config.toml
num_hidden_layers = 8
num_attention_heads = 2
num_key_value_heads = 1
hidden_act = "swiglu"
norm = "rmsnorm"
norm_place = "pre"
norm_eps = 1e-05
qk_norm = true
init_std_o = 0.0485
optimizer = "adamw"
learning_rate = 0.00394
beta2 = 0.98
schedule = "wsd"
max_seq_len = 1024
doc_mask = true
Each number is 500 + 40 x the weight over its row's rms, rounded and kept within 0 to 999. Layers, rows and columns count from 0. Numbers have three digits each. The size before them is the row's rms in percent of the matrix's.

# up: layer 3 MLP up, 192x64, rms 0.22, rows 7-73, columns 0-63
# down: layer 3 MLP down (transposed), 192x64, rms 0.218, rows 7-73, columns 0-63
# gate: layer 3 MLP gate, 192x64, rms 0.232, rows 8-73, columns 0-63
up7 108:468465462545508496511434514465534514524510515523503517532565523522482504463447579593479472451456559481595503511489398453483505449453587518470481495483538515515594475502499511512506494549542514
down7 098:556437507433457512443530490483513522450559538502489518479457534496536497528594451506529517622529492521521564465447512518447545513504486434506425475464444483527419511511502460514522490457503513
gate8 091:436516517540478555527513561515401513479517444570550431568467491465564531451505442532521486477552492449533454541454505522500537487482504413519566529470535460491508430496499506484514484466536545
up8 095:491473543507545458493504442532566475479444513426574535482538501445483437565500451556511535508439528516506517480465508365527470523538511485463475521483476559493480510512515516558545514588511511
down8 094:520570482518497477499525488559497523510527480453517533522499484433455480489467509513497476536481478583474510519542500440515430506475535486475438310499523513429487503479496494540485475511470442
gate9 100:494528506529451569489501383473530529456494488512386498505514534542494500467526568560498586513517557527563491536497492542415428519509529547460524489441479557497520472506469508500482497514537514
up9 101:541463492490474540501528461549483480512526449514522489554489511501477533516488569528515435451511497503479533498542502576452506491522402440536451522567449516508544460607576479536553437491449530
down9 098:472503488564531545511458453477419547448429507492443547490494513480456452520531470510472511474493568521538445547463483513468544499516461583537454537453511471396515505472469504563473494493560435
gate10 102:519606554422515516485565394520484515519513505539437502494482493576498475549487528535537550421604524453565528534486544539496534495538454484509508527535490523504515536524520537505508469474514521
up10 091:457527511508462490488504526474488496473538522466505450504503419521524508555490518476431436479508449455480469500477460520505542479503589388444523561518530511565500514457474439428480458593496452
down10 093:526454443444505493480511530482583499521521495450476475503480510505494522434461451522418452429460530499504473431456528508541466542507559468503466520495432508632447470524515518422509486514502528
gate11 103:515607470542526537497460392495498504480440474476510464523468457532516473511474466514570441486496441496425464471444525490476488512483509504521496459508498451519538480505350487463530468491487524
up11 096:473504560489463422583516523469501466403480526592518567479514519522484554451480569466438520532465498488584469538489498484550477508513523498476543480551564479520451478472499535462450559485493483
down11 097:539545510519497500419584547432433508464522526551548421512570506489566504543580523553522479541500543527455519566561464477496502512522496489501501520507467482390525483476463486471461502525523496
gate12 101:434483574526517489566503442511536524508427493524543501465544539439511463390509512457575504480442470453536525475477413538471450485513483500555506484495453519469470508484467526508462445570531522
up12 096:406503487551541518425459535470506571471382492437508537549428481471460558483462495449510446453540467449464511503466500513550482564532511529493491507486490497595531479521504530499501521517526493
down12 103:547409508438464478502496516587508484532493564474489497536541530493599478549521498488497491581521445523459475484554569548480539498478452519510489577470512501460481511493477485466575522484411534
gate13 107:506532525481499515509469441462553526532457437420539450466490496476555485496506464566542460455527529554549540501448506470481423494475480481449527474461489476448543407508524568533557446492460563
up13 103:428514532563485501517546564500489495511557500510445463462548523552517482516501534447464475505458462491526499492574519501459526521625533551532521465463516499472490567435441507516501590497511425
down13 097:444563516455565521426501543521519527430487452523526426417503442482446512535499515500520471480432477450465441536444510537538475481519488424503535486512515471516543518473416526538457538458463523
gate14 092:489451477553458481514498477493548499534494544517446529484585546493553520488510543506486471485449468572525560494453488505557516534501569478477480537409445529485452634510450505452502540520526508
up14 098:505530529466496443518456560503506472531573459548553548507562484494514493502468446486554515439519499436452564558476429452506497412442462449419494518523491554472518483466518527570508484470515529
down14 094:426480505558466445446505497473499522474423412458476458547554581462497533544502483528502529534502466507505447466516467507459564555526519500581567489441544434535462512514494525527461519464544513
gate15 079:472459511472433557527469460558504541551505473525502493523492406498497519485518517573560441514558487477502581482475513470502501504474442554516559488468524444498575528498484552550502425547578458
up15 087:541510537584403473546555531506481533514542482476470494419531565532518539508528400503477549484571532467480428507503436480513567508520577488507521493493472554496498507532441525481543515479525477
down15 090:469610529505512476405539476476564439442444461513554523496467530462471444506465543518532519451502499511488455434411471486455471458550457498532517445475535480525473501533497514470487540429503479
gate16 107:415558483460522532542458472550537516535466438474549502474484418516558460606496503471533529487486460499518578515451446518465471480519495435477498516493433524498502535497568524527518542502479583
up16 104:499445499445484532438511582499553445513482591476454504482497494473580474511536517462500477601459466536540517493511505541499524525528508440541513600515506465596501516474477546496472517483440520
down16 114:571444515509427508544484541459508477538472579491441523471506515468477531460534518501452482527517530494480409462561517514531517488495526514524424579510539481511493491461386451457431455494481466
gate17 091:488453451461488516508479525408546539459495582521410471521543437458526455503553501494483480536556530570557500520528551481536524483493492503516496552526476530524472495385489513467495466527421466
up17 091:497451492492528408450519511549418434510521530519438504476473543574468543494508505524464460542511548504499421508471422557491493524490550482504524519473455505513426555529513457550486468576550542
down17 096:508582507474497550544493471472621534502477518495487471534517500403516416449459532503537540513478469478487584475511493481477501494493458503517396473535495499517472405477496544478486536488459452
gate18 087:490508477470472500506546490533546533463553513495552457442534514500535544525436476485501462509460464414457507426538557497469489553522520505508529505452534546435507565487523534407591557435477525
up18 088:535499453507527433491512506560504463491525585473533495493474592497486519541487504523497464553484449443412473454579548469505514494461547460508492514466569546509477588434492442526520540464460497
down18 088:506431460478456441537516482502539423510509556488447529394535548495589459511475504461471446482482530515489525446495452473534525462484470543462500592489460416495433476503459484495464508521502470
gate19 094:506515483391488580540512429453547497478456495488480496482524451560482453568496439521476503463556472562573508560444524557501503510509519521452469523496458571535481504495492500462457485453436547
up19 086:483478524486436461547498450548503571463516467572505480515498577475456558435511606485539502500442516490522534452527464529498497563435503448505535500567469468502550472545478456554489543541535473
down19 088:449511466535540539463540483469494553528506408487532538441521545532575478500503491539522483520479483470489477578481535461458505493490451545505513422491507526366520447487505531530566542436467487
gate20 099:561534478467442479526472541417456524442519527512581507468504463505491476517557554480493504438559480467504519542526529513511536540362490458466529494425554525500478495443447532502487541494478470
up20 108:491449550460468492488460515562538525522508511507491505483554500408471506575610541480421517499550514521575481489504490543459564528532473472507469551453493468573465429491494486509509481427543484
down20 106:462461523522556503489492491562515479517452491462413496519472506531507507456465486479485547553459550548495474448468502497509461450620536478529472571587475530566538527510586488476552461484526520
gate21 105:478544474502436523464491494465524526535512441465514519541499402517521522549492569551545538560556468561588429490453433518502545524501478483443550506493518505453518480505438505561480449555468507
up21 089:483505532430453484459541446566567539534460504474520471454504557519410539519534436430454486466489459454465568512472473482430439554483470503533489538509529516485498520492587531494572496500522502
down21 096:460515531512544491486436469469491507538513516449510435532516452520492531492445479503504502466530504464467494474473541509540427543487490526542477343556469585443517550412477465481506527496485535
gate22 097:528413533495516541480495574533476461523490512485503430488477487495424556470542519448610407474510533514512524488480540468470511545493456551472482477563551474489568488467438543517547541502475521
up22 095:435504458478454463528509446441522517486541486545531479509509458522534458480462546550559494474452480440499550450491502449399483508443541486500484507423441533559537448532469461556499420530515531
down22 096:509494515480497510473518520548450488516501487509443507579446433497519513518601513522469555482522462550516527495481525499514499428501519487558541505499533457334472544465475463473481484483428531
gate23 083:443467509530468449496517547444567408536497518476535520549505493480546450497459505544537535500536470445497543572522507502504477553520558411557547597499508464556507524497475522520535452515468558
up23 099:544531524505449423509553552451511489491545481447568453578511478504497550455480540537407453544505539428528506508478512487463452579493470505538502555492549451493435458470480479527536448507462511
down23 101:425466475485491491539551499526445488549538492537520499513519546463478477540477462552512498502481503569443544495559491523441450456510538530508483676538520521442528523514504493510553533498544521
gate24 099:482535433538568494526524554491504517527492480428499474515462546566562457584460456519545483461544498574536541486504521455434472507558534412508537496558495516503422485561527540490510509457498492
up24 084:450521458506531454510495665460553474496542477460477480518427496536483459534482525500428460470529492586509559536510484486472545492484497464518495487505544515520443544485542497472502500506404490
down24 082:527387535492480492531495488472504481442493500507528505539514514497446475521558540506471420495486423476474569549481543490486536481521583491446465554521489586540457548481509436476463483441505427
gate25 099:513547523578492505485560452526512528479512480546536529466544447440563461471542611493492511523492523545539545498462508398491480509469508541517475479516491494514515506454532511378447523518443473
up25 106:547523535489505540487415528518467472514498516460459538582434444560505499486480554482468537459496494437503511438443533558499516479504508466493562539495502505514517544509538476509617431449475576
down25 106:489497544564473532537544430564522475456506478510471553405516497452614490495498547533488493489477523558483527498504566403514491512462478473498471476513475507599502530517527512441461548487461534
gate26 113:476502436504559513461499507469468561546507484433526420457470533457554515553546454445481506495581558515527476503469499474522462536579479459519505509508495419483468468473495459441560536440462557
up26 109:477517473427449447488541535480512490547490467504555492440491547488514456599538481434458437505553498544477473541460474493492469525560457453481495489494489409525479486507438481436568522485422479
down26 099:519484495461448496450457540485498534472526513497504498507475492492463480497484540431471506521476472474518545531460424514551494459476515565451524667546505557604538532496475547519487460473476486
gate27 094:531387456483463493480483528525578461531524560505471529512509494478503521523593475451451526503490494537520480459506527470467554467534499504506448596534527556572458544440507454472523473545475439
up27 102:614541457492491504514491515450483512505542518474558525484509489465496483498494549498454466467574405475441494510588476546521505467461415501461524497504546436519459506493507503507503627512517483
down27 102:384514517541516504541548470540505483511481474529462472516489524537498545520460465534599498557482570543502497469415492499485485510526568504537453520482442568460541492506490526516484378484513486
gate28 100:492475539483601511477491423510518475447459514511510541525486497567471531457422482559573461446522533487467483472479489484546459498448442579491513488499546517476541449511508549504515511621472493
up28 101:496530553524496445530450511547447465526539531555505485492490462516460594398482492528499507534493530542587483570576479465494527442443503559478469504476546470456510547538492454550508444525509522
down28 098:529400475505571493475484471466605456425496483465516490510569483462477517471499465528535509495459587478487504510505496539579540519490507502453441521501423579507508523426527452508503510481449481
gate29 091:427577517505570495489484475490528492522477494454552531510468473510593474557458451473577514502508475593481457513534499546520473495439488496445496488537471471502504501503546626489500568529517461
up29 100:475507504518536522481567469464495522497475472384484484523478470528620494540542400508493505568484527470450428493547561559527522504502478548508516460540493498500503566507491554450536529511546525
down29 097:522478455450421533482508489501442498585456516500509477515481535492528534524481540475457499530538536494479493513459538512580496471518457465561534620522497452586533516544482420549440534465505524
gate30 110:441545493482531554504479470489478551453470478515518466451507485489561529444360455504505473476512460479597527498495504539523507519486495484548557533516535480451523449515510533439534517421424537
up30 094:492479529475449459574591488544506548553542506454510471518496432552520517559526534463510551476498559548479498482449478466485472520567541468437528487495472539511467587508432520537448541558531463
down30 094:418530526499551552472501467533545557432496416480517408457515533437475511536557521436535495527515472498516512437430480504564476562500492479471481398482522499485528486487449533456518534493486506
gate31 112:458566490521485490523488410485475589501512462452560449484505529497456501510445540550565508504495557501471477483538524454526425563499559503529488419510491527465546428512496507461524584533552478
up31 112:494535499496459516496525479527542523495535442492461434503463549529458514453501544539519485512449523545499498463544499406509453535546589560484450473467547566568542416469482477548482423463510474
down31 113:513440514517471498508460537532562481560548527495441495501476473532540476476488463494472492467496488487530517470431475581477606469536461511490515637496502508505497496454439505525479409441474461
gate32 095:472490452518492524463487475564521478469572523559461485442547476510421472497491493442586488500439458484495493464453468506508463507540493563460482484457558578456489481465540577536497510417434484
up32 099:478499583501505518501542564480502464462497555428558465497436489474528485456486462568474528492501524459545487591572527483546492575493491505533518477537601515480514470537472510468470475454452576
down32 098:556528472510601525421533513470536513534454574502500525474469456537529454484508498478463488424484494493527559473448529525562470478526594528452490510558516546500532501518532537477439414540489468
gate33 095:427477553462477514531510519460541549517451493499492541500481487487481415460578541476447534577475425595479496466493503474572505530524452477518467560516489506529459545473499566443508496471434464
up33 107:540498442480536474498501547509522450482589567546524532462490499478508513509434463528602444480529547427465529519502462512466517417413565488564501492430466518497547476538509474544505496508504492
down33 096:455530541527424514466512458465515563534486432497503487495497502500490457442527556521489517516474474554482492425546484433532540599541439466494465430522488401515406504529486519464509533527500492
gate34 095:415497457530557495510530451567476457474467553507566469469537488457542495539490456567546466577536515516518520565458473413448504488501550550457573453533495500512528564474541471495490498540483483
up34 098:444460472440523526503540510532480441482394545470524546459535436481529533477480479527539512517508509512488521512452465407540516407450472543514551513521497527509519570550557500497509532540410500
down34 093:506443508559468509527443531428413515512471531462512539559516512457501508484519499502464581477544506498525520480492494537434533515531551558546500497506518464487481492437500424539520467359526463
gate35 101:531558520586415444525486527496487557573469504462425490545522509559512459540452528421470521436485530475555481454498513500502487467500489475580476494472494497493514466585515458484543474441552483
up35 103:600524467436457498579491462578482554458502483475472521569527510529458556537528469496440523466523503518453459407538524507480515559494562467539465460468470516486471516465424455535493484514522492
down35 101:512501513491439475527551499466486550490453557468463456562556488522488489484487484380425525552481491520524536517488409570560441445440488498474520432478481476483495446474431496502455493474496513
gate36 094:530475554526504561530534445492487509552480444526458472454526493502417491456480512459564492438567513482523479452480526583470463540502426504489524538558530473513534465510527573474522550474589554
up36 092:517468585532515545485592509529617509513535526487455519465484527571496468515501496497515511478458499449518511484556572527480465425454493506522499501468527478496510478564442448469519496595452441
down36 094:517415528502550517501472509498406437464424482495485479471450487426516518476474508477530447526494460544452466501405471523491465502537533481481486447468486472490454502469567528540479476477623509
gate37 087:467501529578503501572450479620494493445462541477522462522514523448515480443492511470504568514465486507467469520522467507449495503538569509576428458483588465513503527529521496498491568506503421
up37 091:441471493500460509443482513544539469528530471518521495473444524477500538520501502432499467526476456471528501525499460568454447424433551472484502461536459498527431547470519453426511498534476362
down37 091:523510541436500476466462552516529507497476470584502490546510472540536591517485412486539483534590495502530511505492503467522538539469564465520582509493542483558534512537446562514480538552566558
gate38 107:493476473527490621530587416506489558521510452492489474449578434544516494498527497525511517498548500472498473526494425431522415495515550498490495476450527479419471477516517517517551449526524484
up38 103:425496506485551442498487539506580551472515472553505465546486549474514496476439543482515434481478501531473481397482475588434479466527508522500487510504467517480576457509467486440480547466419556
down38 106:434473456432505505555467512480490570490487476596519474541435487506558572465448484470549503499532496597534479476425489514477464486500540442474486408471489432494501480433503530490475505511483484
gate39 087:463488465557538432513486476471478524584540555519519437544476530516520550510460520481540499519447459489499510529538510575489459519470411465478472490536494545477526507531485466467514605402475564
up39 082:467532519529471478535515503560544453550499514486525460484478531552516461576486490510520515514478452444503570531519502512462486500463457452490517492449475549521548523553483553530492586348498566
down39 082:507494515547475495453483494502539489581540496516541486478439516508557463489522566492533559498498525444526566513520542508397514464483524531523536593486419503606464510522518586536499468516504493
gate40 104:483501448467510530438505512493505492528492567455527534522479517524520422541511463392531460534460528481480518558516574531465445506520564470502522477490455481497536521432510502402555583471556521
up40 095:523460494504460465532505530468548477503597469520497567506566451579468522460453531558536552475586483479535494495490549555516505482466521514532523513449574553604490442489496527529499452478509507
down40 100:493442590547470539555481440437466527562527540579460509497497476506486515465502512528557515500471528534471497542483498500504510508511471508426520434500521524395485544491541497564489429576511434
gate41 096:508528460488593442472514522517470559527485515543522517572468434512549535522530411500521437419563538518558472476497457502471530525550504517492511521546572484505501480523564506460522580485453543
up41 096:499489509439503521487459438505455546481490446505501521504511484421516592536479537529454515544458534500508510425498581534539495544496448502576508511463428546469551518495572446526423473469548474
down41 096:455464503415495468504499488498500486554496494501519485438560502449574543485544572551543447482574539566481480535484522494502488477496469484586522404479493469431556548481494535453426508508504482
gate42 089:520551506513505479446492493460500482457500463504537425466477509460443543517445449578488445580523545433555471528518441545482539550477541525403497451500519452506469566481507441464550496510491534
up42 096:485463501455536610431587537539519470529490463471545411416582462540505477506529517495498480530523473457550473482525494576473514520532450489546551512535479497463514519453518520449538474502463483
down42 091:454497504529518525443461493523502478473556504456510505574452531613499503470465492405524495477441522504528477514536467510445574561444494569534484531510528527453527537568553518474443492539449527
gate43 090:515461506516451502505468443509514531511504437519471483436447530415574471437577498463515465521454547462586494437500552497440535515472426493522493523495538491487471452478548435492532459464562497
up43 092:475536552513531519479458561526548471496502423565572534548454466500538521478475503530535523542453475519421518548559488542473498468498481547499542544513424446484564485528556446425499553477541479
down43 092:471498472510455527556525458527494508537515575550454417492558453535567473572544479506506458516507547544494409499506503550558503521441463463531578525479554528479506511466479571525458481558479481
gate44 095:433551509510436533531483476467454493574531411525568487516482481552450519410450522490470521511476492438468440528501468536550472585446492524583505456506471465427508533509481484490524480517502511
up44 111:482482478453524485459569480541481467582501505528415439426468546520514513510489460499527470509462481515521462544476499475502501553563549534497488479508595485506472535436401516407484531504463456
down44 118:445415443514526483450555475510506432596502524490463435468493512476523523506530471509555483517550513515516455510514488473518513534576564528489484565512556474485489563451433497391515484497457480
gate45 098:387507497463562467506462502510507537524530505455529476499454473447445467469473459466540429429456470544443462504498471518580468585511572484477505470492512574478529523533476571526522467491485519
up45 084:516461529555466486539491469470449504479544453532473505487544592508581484581488453448512576472486504504557527496520549528417525454447522505488488480420527489439486527487513444490563565527507534
down45 090:436516457458529459497563488466544566500508489610558503457491546530477441455499548500511542408471395564496512464520503466570434476497508485544477495505507531453481450506471514526496499515498536
gate46 102:487568508582541504533538475478508570477478433517540443457516480449517505495502461406538546514536514505418519405481515472538480580445530532538535503519550461499488478511524466471448455469538529
up46 097:539504556485489509445495456473592483518521484431462518520569558556534425505473528519597593527470431462506552502458538487489514502534445484503481480534531510474529549509521522571522469486555480
down46 100:418569496562524533471531525515550484549487498440463470482509417446517490468574530485525481542511491497490550494526485432478543463413527561453472422484476479552461520518455447516504482528434476
gate47 110:547505497454503499435506483551468550492542493442607501511548418526487493534517566456517555439532574469581432450476441474508508487485505539468534498465508550501526479508495532539483427484548508
up47 101:445512540463506482495579567454521488458415461548540530532480448478555461470511516516483554523464490492502515506469467420487543470441437599527505523521482461532450555487506525468494425500456446
down47 101:489508470462555519466534479526556498516477505487521484522466534497504531495498525461505472554464511508458476495542543527539562555533466538568390640511455506424518537549565490472501545451487485
gate48 099:465533592465523465532556492480477476413506516504570392554563486440531500434483512497541537520482500487533535538454453501462516417473513495487507527484525488531494529545432450433480476501471465
up48 102:475527513507526493516547580535523460412514445498557468521521540498502493485446435459535509537438451480528541531500465517406517441504507445486476473474479431489454504490463452408550565499451478
down48 099:548479557548518559540496553456470491499567525537461513590539459532510551528513462524480525499527519516453483530550518587471554501491514487528563583492453528588549575488474490561487473522509494
gate49 096:483537476464485554444448475483507460470502483579458522603423476527526526513457501479490496520490533421522476528503455543460492469502483603578511512531522536507534496488546503461539437423454465
up49 102:438525539446527480530517503441473482450439557472524506465510513469522419535450462489457460482514461497495502599519535497503490530448497457494460525441493469536425416460434539445439502510453533
down49 105:436545506532538475541519503466523456455469516491497479459548472515502562544473506543472476462579471520485516437533535469513560468523548493506578531512451428522449458586473485499459472536501613
gate50 110:471615527461551506553521535476384553481472475542579449509468564484551535480499524549483433513532551506508509540482457465527459508495510439515521519504547486415500476499542532499463504462497508
up50 123:377494536534529460473498457551529484445482437598516554476476539455493509479475510590506503552471541463492500525517467483518476499502549525479478514566459445496494505523597435514503466552525492
down50 133:445436559470490504547513494591565424512511564538487567503528537521439523490472497522479522502516493517505506500535495518523501429510521421478448496587462482435485516544556409510478456548511478
gate51 099:472456528517516481558497491470514606426483509495487449493548512481527575453510526505457486544478533535500407463481521510564509578501533513536504503582500531467563481422506548514508510570438506
up51 102:475510469474537446464434447452496538452426553534547487526535513454534481510510512522434431486479507448480467498523539513472525463443489556513457596502442501551534504450504517491447533581427483
down51 102:528514474526519467475469511522505418558545508485513570537469472543561453528622507499529458463490482454526541494491513505450508432522503503495526433431511522402499549520506461525557496433547506
gate52 123:475516471508515505476467504492456517494460605463498473479433523510488503483459546476502471513554470498471514545518475480520353553474525514517501495476510473481483543453434543414497540580457425
up52 110:471531515501523546526506497561502519529535535479456445468390498537504455499484487458470521457521532488490478530528477462521467601525462485506485571470534539599427520519570561535479452524436485
down52 114:509446537497511535449473507531545544513511488482512563467497470522501527503536508598505529468555544514522513453517540551508599495513467476459551482568511555537431461533496503604436455434498522
gate53 099:521485467489463572519512525439509546470473481484464477531510446507504521513538479438534511510480478609481506450427501508507494573532429472549514528481505509463487470483475608491476464391446547
up53 100:508419479492548477479484524586546464550461538511461545462479480469485502534617501486513525535533531552430468425512480491443537517575494469531453545551483500568471545497510528510478452523491452
down53 108:530397454489464415484506470592516469523544494509468501458523537468431500503494506470466503482502530429527504496538443511458468447474532481407479512547477512489477539473511398505489586535515490
gate54 086:541490523555496519540423509476510505431477486546517484457510499494492546503530504482507474520556539499407432554502522495447431474430538520537501534512478484492427437462500430425396467508477517
up54 095:495554523513548423478454502535480552475503458536464479551446502477573484436436493524466504518469532527474447478478499455551457467505457498443484479403496535453476514557513513529543457415547566
down54 092:559451498485488567604525464445554499493519582518516490425478513568513539507538528493497499525507505535459446526472488528417465498416535506528472498585501459528465445516496452455455447510491497
gate55 105:458473536497496537528507502519450531416508473513482498499528423509437503549417513518433595519572480543540539548521469500537487460524473544494480512490488491477538442584549582493515538454468542
up55 114:459450522418419452428509527479562538462490513514493495495515456587465486517513549447446511513460444459536508529486476506580517527448498523576509498534542487510553522472427521458480540527493430
down55 115:489595503473454444424461508464552502526470502461523473474469540599495493491502487454499459464468498445540503466462499499576428475491461466495457531541481540584477514401439495463526513515501481
gate56 084:436471438487512498522508461514523565518449498479514498464526582510450488571411492495509524494444545482540503502547540565552505484570455493522430490475515559508572462505505569496458566475436512
up56 086:413503478477555438525505527493533525507543529560530487404503476434516475526469513528552482532422535484517573545576555547424509501511506517486511486508426497492547507509545535574466535480540481
down56 084:492563548493480592454498465561538486485527531435553563467532525457489493438519514489576547469544502542534539487464409483461532455520534529453536526525499538513499572525576526538513483475546524
gate57 097:466455499474456497468510521439467514492452519537474573630516527517493510465504492511541479498397486493493469487496509531569478489393552460518503528439505528478523463459445483436450448489497464
up57 100:472566519557503496538518458440465570438523497493482484478470528574517532452394479503584474494498532490502540502503470481515506550489487502527542423507521480399551486529501508532553535523544582
down57 104:462472473522428494504507524477479514508467518548502558574532518485524505419517482500561461480406461500495494452507576530521483484396604510572544478453511520485560493477478489503498468491568471
gate58 092:573532488500427552505479437517476496519452489445473426464483465510530559477527469483534565546531511472475442550483557446476471518422541522579481494493570479500467489528438539439509492556513544
up58 089:518477449473528432513515516506588443514481519413579477536510513546514497474468478478557484526470473579524498436423464561458463423494475506454450460536460531536481513500555453513530473539504464
down58 091:477472472436425532550479561517509545547487526589442517524503465503523475484466477432428563568561541468549452510520525467449550508469481480536447503461433477489499500564443529504518469540513490
gate59 098:505500527559520473561585508535439533506454502489426533501527551512495515452435507457531466475465433531509505421484487471609542463499466482566540482507512486486453505513458431475539492485474582
up59 097:417509505492481542475533519491496564498482496500583497482478474489428443500499503476501440460468521479509443470555587490488537477486541474471494435509495544504542533427501475469430457558585410
down59 099:473403477422467465487510523457461479508522482560496429553512536460435423439512472498504524471450523498484468494497507510534455550499458516444554576506491471450523486511492413423498513541513444
gate60 103:498584485502550474438492552485448482520456479456486497434453494510525515521544508460479527489516476443526469540508517520463492575530468558557520531503495394506422501510521557455592574468471516
up60 106:496503462473443424527568540487531480519495425522498508565544549452514466591548453467509508501458486550502459482490497495439528518538468456445524511453492443536536474475509456454608551461506469
down60 105:473506530450475510488453527457504508453498509538458473534468471482543478506489514448470508501476454495523459507412536470470530508405506572490489646517474538561521554537529537490468457495484413
gate61 098:466556478551496464503494468445497571485488471415505477477484479493440590461418492459537516495516520496479464465446556437504492557524480542545514422431555469456519531488487522483567544529467461
up61 104:467451509460434539501417520484460480479517475564548561539494430450528446514500463452514510479491509525502528530524520557562554496444509446522535556611513484456525459545510513454453506448541473
down61 106:454609500493459514522529496473402557453495477530493509547486590477481477488513469546503445464490518549479531512527496493528446500455433546540487423556528487505603483509537518443477468481468499
gate62 100:485547487532529550479468461438444512464470448487470433466453521528529551521477471452498520453492511512495483451508513539504564483534579621488484548529555474486596506550460494462538523454452475
up62 100:537495507529520456466554472460515510499402541493507509576544492533456485511513469550492481453525524484485423466534462397431481395520438468437524529496487489493569503498545520517571503497497502
down62 096:452369524473533537437529523503546519466527501521515473496491471415549515500543474470477535470462512455492497574462492538537527557484450528522506513546492464521501499469561585570508448551473448
gate63 106:439536497485524459455526588530482540537474515499481479500492495573419422463513546494488502531469444473511483539540523546557504564455487530404570468523424554477460566495481521532505495492465486
up63 107:476459491448495451468452424516501500497520514489553540511545509530480465555445642546491520530453452475511540492522509501589496518417538508487501502566528545495525533520510500562556512468467442
down63 104:456519508573423505477486493583508512525509464490465523562459454479466491497519511555447498452498524510538485574515526590541525393518476483454480537464484548549526555459496504578492468562482473
gate64 093:442501520462496475503522463571486476508511538561425541495521551473469488495469480509555499467457555489528523506556490523572524513448500472458460506623541575479541509423468471472465484524512414
up64 094:472538501517466506512478420480390493523441431472523506514482488531476454477438457492536507484556529521474494546508500513511479523534456554587522407505542476409512495584495534514561535474483519
down64 101:453510496460487485523534496559425426531518589546461492471496553481441456503491464490539538483486499506549520488522533502555592502431483482488512506611512525449540514469510502514481507538490391
gate65 108:457443468542528510515415526483535571425513547560510511521560519484532497484485559481478461467418477500475467452485488536468440429460570467505501521433426532490520486524576462541503489517516539
up65 112:472598495526474486552527467501481504486510483499490505501491525581442483475450496506571537477507520452536517514504478503516449531503464577481530363490568529387482520475476574520494490471523487
down65 109:463460490509531482493431551507542607441546507557515496511491575464515504501425513495448506472436489497485506471488459519450428459435586465536498493438441533472513467526550479514457471520540539
gate66 112:551552502513562525479488467465461516516392511529538403507542512523456576532496418469551521472533498476451512557508519466571538496509499480488517481577502542470507558446504461471523502494537426
up66 101:419475509454498469477449418488557546467530534443479533447502431537529480420487579546443520522517500547543409528501483541490481507458503489523489537445545483517516472458440488511476514461466564
down66 098:473498500505547498525568502460423477448556471538468505470521483490424454531573476511514487463506480426560490457504512446498477495460615460466553429474472520435502482521503572466516491524467555
gate67 101:527582463466524499506554495405470521493451461478490484537542433526489483523452445476483511518526482548538426516490452495552486558571506433525511544531518496498527489439544468470606448469462521
up67 102:493492495542508422495551579509553462461482541458523542535483504544491503517511482498389510520540489558528440492539456491571461532527478411468502526489512506505504536529539501551628498540478494
down67 096:489525516449536526440506478506488489472509576529514511554557519468479439501523532449358476448503478482605490517471477524483452521489529434487531578502491487548511548479498527541539432462515492
gate68 092:457497517438514558569476545499517432525451430543485531514564477499490470523466478430455475451524471498503388467505475529479547520494531484468479445536577490463446525508489436498539533567499553
up68 095:513470491525545482503536430483489573445508490492528465494494508472535460504530542501517486501432515513472504524472562546520409507457425503595544492484496479461526384473551458516414505475518561
down68 096:494485515474505482461510492508461519466500484521491462491483435494413521501436468564459529405478499517554463557509552534578427521451419476550508461504484447518497489421542419472474497498469549
gate69 109:424550421449502537476580517517473502426485484556474474499547489502476520499442487537574510411543497551506462532510471447537467474502505467489526498470563482472552465474486526465563466564427482
up69 098:447542442446498494461529474478522494545423446469523481484510556548520542548487516463539572495476426517528494487525433477458537493570550447516471528439522485495514422494449483416556503486456544
down69 094:492490457488504511465508517516512497564482426526491456465499477489509477492458556517531537507442494402499457498513514539521500535499523464545425514481441438644452468490416539520498477431468515
gate70 088:565497488440447533550498485514419536562552509520536526510473553483482494462524486485484532509494516537534514438523535443437458524374501448484515482535536553525559458528514563472552506435512530
up70 090:447509511541492555525491549501651487480467467464466513537564433491525501560513504517494492479484504498441495516490436529515503501537436560547485494491450530458461555511476465516419461561455464
down70 083:489574534414471521549473463495476519477536549492523459520521485545478520497414480487510517510584505545443433496558504523548514559457578459565543482489531503418532480535468492476506451464554471
gate71 097:494534496498489465507520493447446583459445542428509402476542510558492607525507553534467526514497531520506415487452539501507441512532524507546530500552506479500518570484448515481475546564533477
up71 107:529489504489452474444456520498464557520512488501520485425542528504461553501513563518491581469426457472468452508490607502541532478467522478537471525536495481549586537516433490518493471547547411
down71 097:514545490490497506485498481487563468516524457469473586492483523466507407510554483480535508487498431511554604436534414498483541451471516516473502570482510513469483471489560416549499461418501499
gate72 099:528494429481496522469497501531578494522527466541521480420513504492528474481499465510576386471471526491527518544487438492507385437466547537508533434459541554485502499450477542513486548536460520
up72 096:531445488509487553478486504495541487408473515509463526470446483470570461517524444621522427535539588504475469476452492534470542472504481485483484471480563487496444481478515474558454483552556549
down72 093:512549503556480491503517540498428579528518519496417533533475528476487559465575455452415563574543475484487502479554514467498540510506461548552495550499520556513483481517515471541586454482537545
gate73 112:514476549487441579496514432505540476486498510479469489500540475509546522398447452471526513526488519462580486527504514523528480472434515541527508497515530575493550520360448536497473476473530452
up73 102:519484480490549442544436534458447507455442484558593410537513530484482517471499520445440471466485473526440462567503509514547490513526500550533509529521472426505439513502431446433482549508502510
down73 103:490565558570509453540538489439514474505537538547466529436497555514484504521559552561497454466510488442509502462500567438463496495454534478541458450471483451492480449514423561465495524555447554